From a checkpoint of a small transformer trained on Wikipedia: no biases in attention or MLP, attention and MLP in parallel.
Each number is 500 + 40 x the weight over the matrix's rms, rounded and kept within 0 to 999. Layers, rows and columns count from 0. Numbers have three digits each.

# layer 4 attention output, 128x256, rms 0.158, rows 0-42, columns 192-255
562557495530521556529472480458515527557493491498424485457472473474421492478553504448511506539464541493465533550529498474454552528505461531493441520553492554532418484514495438589519522462460552
544477522529493499536511514535443541479512511531504480595527524427480436461481479473472522512412533526457462541464479502516527532568473519540499503447552544504577601509541443486485477449518477
512494556492540499499548523548403452504472507568462468467482524470494488467482520495448483563537486470564468474448574458453526562423518513493525515546516466462524486501493476584526537527479520
390512482483445507471462545530555436509526518560530502497446481502531536503552450529455447442545569452401573541494494586509486510495527540498541479553543415466474532482455473507480525458396505
555433491465520515506465463466490527499488478447497471457528511495468443463522515538460540536516497422524532427561455497554516467555624508540476522476517529506515464529456454444549592537469539
494503471554474508506521495496470460531455572494472479480533487520496495496480513507492483486506487503572536473509607491516496552433481535490451467483442552510432439415513469433508500505570600
530509509508541419508486589518397499509511478443486446484463529492404507519511533524497505464447554513455469460480509524484539488456480466518459545523532512460482557462469539551555540456531487
496499570475560480472486499475495528560467507478506495507562476507486484456494505595450544582520489464448496494485493477508507423537490526482519543541475524549489477559488515524497572564520530
488521572499616569543496470480483489506450527481523475432455399503517529515492479493516471531500537486522518478458469519532503533497487490520574475500513456465477494559508497446444448536487527
526499501441515515493523527461501510552570527454514452498590505537521503469487555470486508527533491469461495520530506462436494573488595477464529507538515448580486525510422467543541507454458472
491458523558501491469503520448493536478495475556477460634542432427509504560496513449488513439468501460511488522461507520506580555508492528458403551507497476534516519521520591449531463452449487
483485452487505512573554452535522505474452563526493439429464492496437464486529483441475506493460449498462550505467468490518496492436556491498442453570501551411534459544478498500465431531467536
474460596535595569530513518507495507494528491445530521513458504447490504428468540550452553512529508502467526509565527486501551469514493515577509497511523539425496506542494480478458468505421461
525535473502555494446520545525437512526457467499491416493476486481601579507485481479452410511508513589469492472487507464609530540443523548567500503494473573476457456548553521532532515495504512
487476576554520538521448529440483531453583452510501440547552461562480480476461488461501568538533559554492526487527436548450477517509502513512478491543459498561468454447571546474536504516505490
497597504468506541538443526450530533537468470535455520513474501507455505463541500522505571414447521534538470506484495553546470469433477491509533467540519497552505494503516482509456504521511451
460462535549478486545514490477487483476542504500544532447522494531447516482526445586536556544581471532520531470496513508522546458539529511502495522492515465490517552468485551551501474507530514
468527473433534550537464517487474524576492467518470484491487512489534442511492532527523490522525522523507483553526510547486551523475483477525513495565356490508514583526495405539420565424407451
496459498516481467504480509572475485527493547479546491519586437477597432496445610466478450501471447562557483507518564511457517498534479552588508590489439591541567483465443564500563515539449545
506526472487552543575502502550480479482477519467512560405571485470519514578526573485468490515470472480454516493505468428528524474533518505499552470521493501531483543519453515518505462526451563
532500476424420527512558472488514510543527486423508488461473475497521464453550502493484514531437542566515460439495525505459427475561470539454572453522518461486449516485439459554523515501465514
510588491501463551504455500455537545469486501524509495458473482525495573541516491534509482480511499577449489547521532519474517482573536490494546463511476445515503468411485530448575533515555590
507549521497519476537453486527473512508496487436498453497476476478506481531498554441525541466464514580509440470498575471490535506547481452458463595554526502485499487507528465463428475497520479
470458534483564545522481479525544483475493488486506531488437513510521453484581505532451466498535509580567550515514493480520489511542439548412458456509509447517473506488497562489491456483500488
510497531524513453518499547500475452449490504458482426534600493530459445532533483567505540506465494481573430578532549559444456587531508493496566510554539520602515472479538506461446552578498527
510563553538461560519485402453470505539532434467438526560505463499473493473569501524442543453509444555572472458508572532521506451426537552511494529502477537440500462521519510484427551486595553
477521483448489471408537530589520492522545452494482471544479542526475486521490436471526448513452461550502446498494436531475521450467539546491568449473474422498531562506521528559553518550476415
488483586513486479496521517442512530559480523463536451474519537544471544457543561482537585541514481445483498383485481487525571438509476476547592490538575479414529469574468491471501455485481527
488500526505494587525475529466472462548492527485597409542487481492503535455553527536550465480466497582477601436531599478445437495464482551541539509466520499486440468523531471512513571551456518
513502502514544532564510466468524568533468426522466502561522514453479492413528521547499498490510483518497517482503497522518498530536515499531523482495468488439549409456542515451556431492480457
506552505434534506488500567475516471460541482519522526538552457503518495530526477457466434503405489558496468521442568497457466509547528511507474490492426417507441468530467470534536451543569473
462511431486466487454445565617515502488549520484501544496508465532499479491469408518425523460536525514549549526555468505464546435497525439443480468518466521494556544507517559494525492521524512
488494449499489525460495437520521492520444559549497464561496482521436534471535415520506432479467507479488500510520456490591431432492538480515513537558535511441494485487494490506519524512480518
507557521542531519524453540460495582439498443510443487473591500492522506585509536427525508496459491503490529538493492514514474546498492455479532532510370523520539522508517460517516540527499537
589451518501482525496533469501458458480525498569497543481516488466493511476582468480519464498553522489458493462523478517537473533493496548481471518547508419525507563490488508455518496499503532
569491439433448546502505465463542536517439558464543488468467519517556502481525487533546503612495462543544560492363467467511527479492529489385462441495530513558440484514485529504431544486519490
521516540526514522555520471408499546504497531415517445492476483509476549540475494467496525543491520504433523469500464513513473478558564446515503488547488500516449502559504459518451503563518550
481469507445512454502554562501497476510515410500482543494533536458555512538459514523486561512462537521470574435513433514466505551488541461559480426519529479507423481484436555467521431492472565
441441482485496502532579622563460434521547475377570435428472487513531515466535508509515491561454545537511485506531518435536540535496584465536559523580484499470502528546510527552508460536510527
546569560515476461556500519564513482447501497508495468496477517498484457540513501475523491515478485514527529542500501514513607568452434537525436467550508458490524557522473531520563534472528510
555479593502552482496478476508510488470507443531501506570504481475576466428522459504548540521498504503482459502591501522551480501537483514505472496551540483479509501515502501496458527411479563
553528459511519457515467556541502510524537524526500546487486518490505509498478547504451502513546487451496562506565440507446497524485491482510493507512444503459546498523545457572458476503480562
439555510430503569493521527495492527513496512469490522517488476548537484529504550522541500540487454465521530495538558479495503475478495505449530510496503515409503561434456490470442562513582501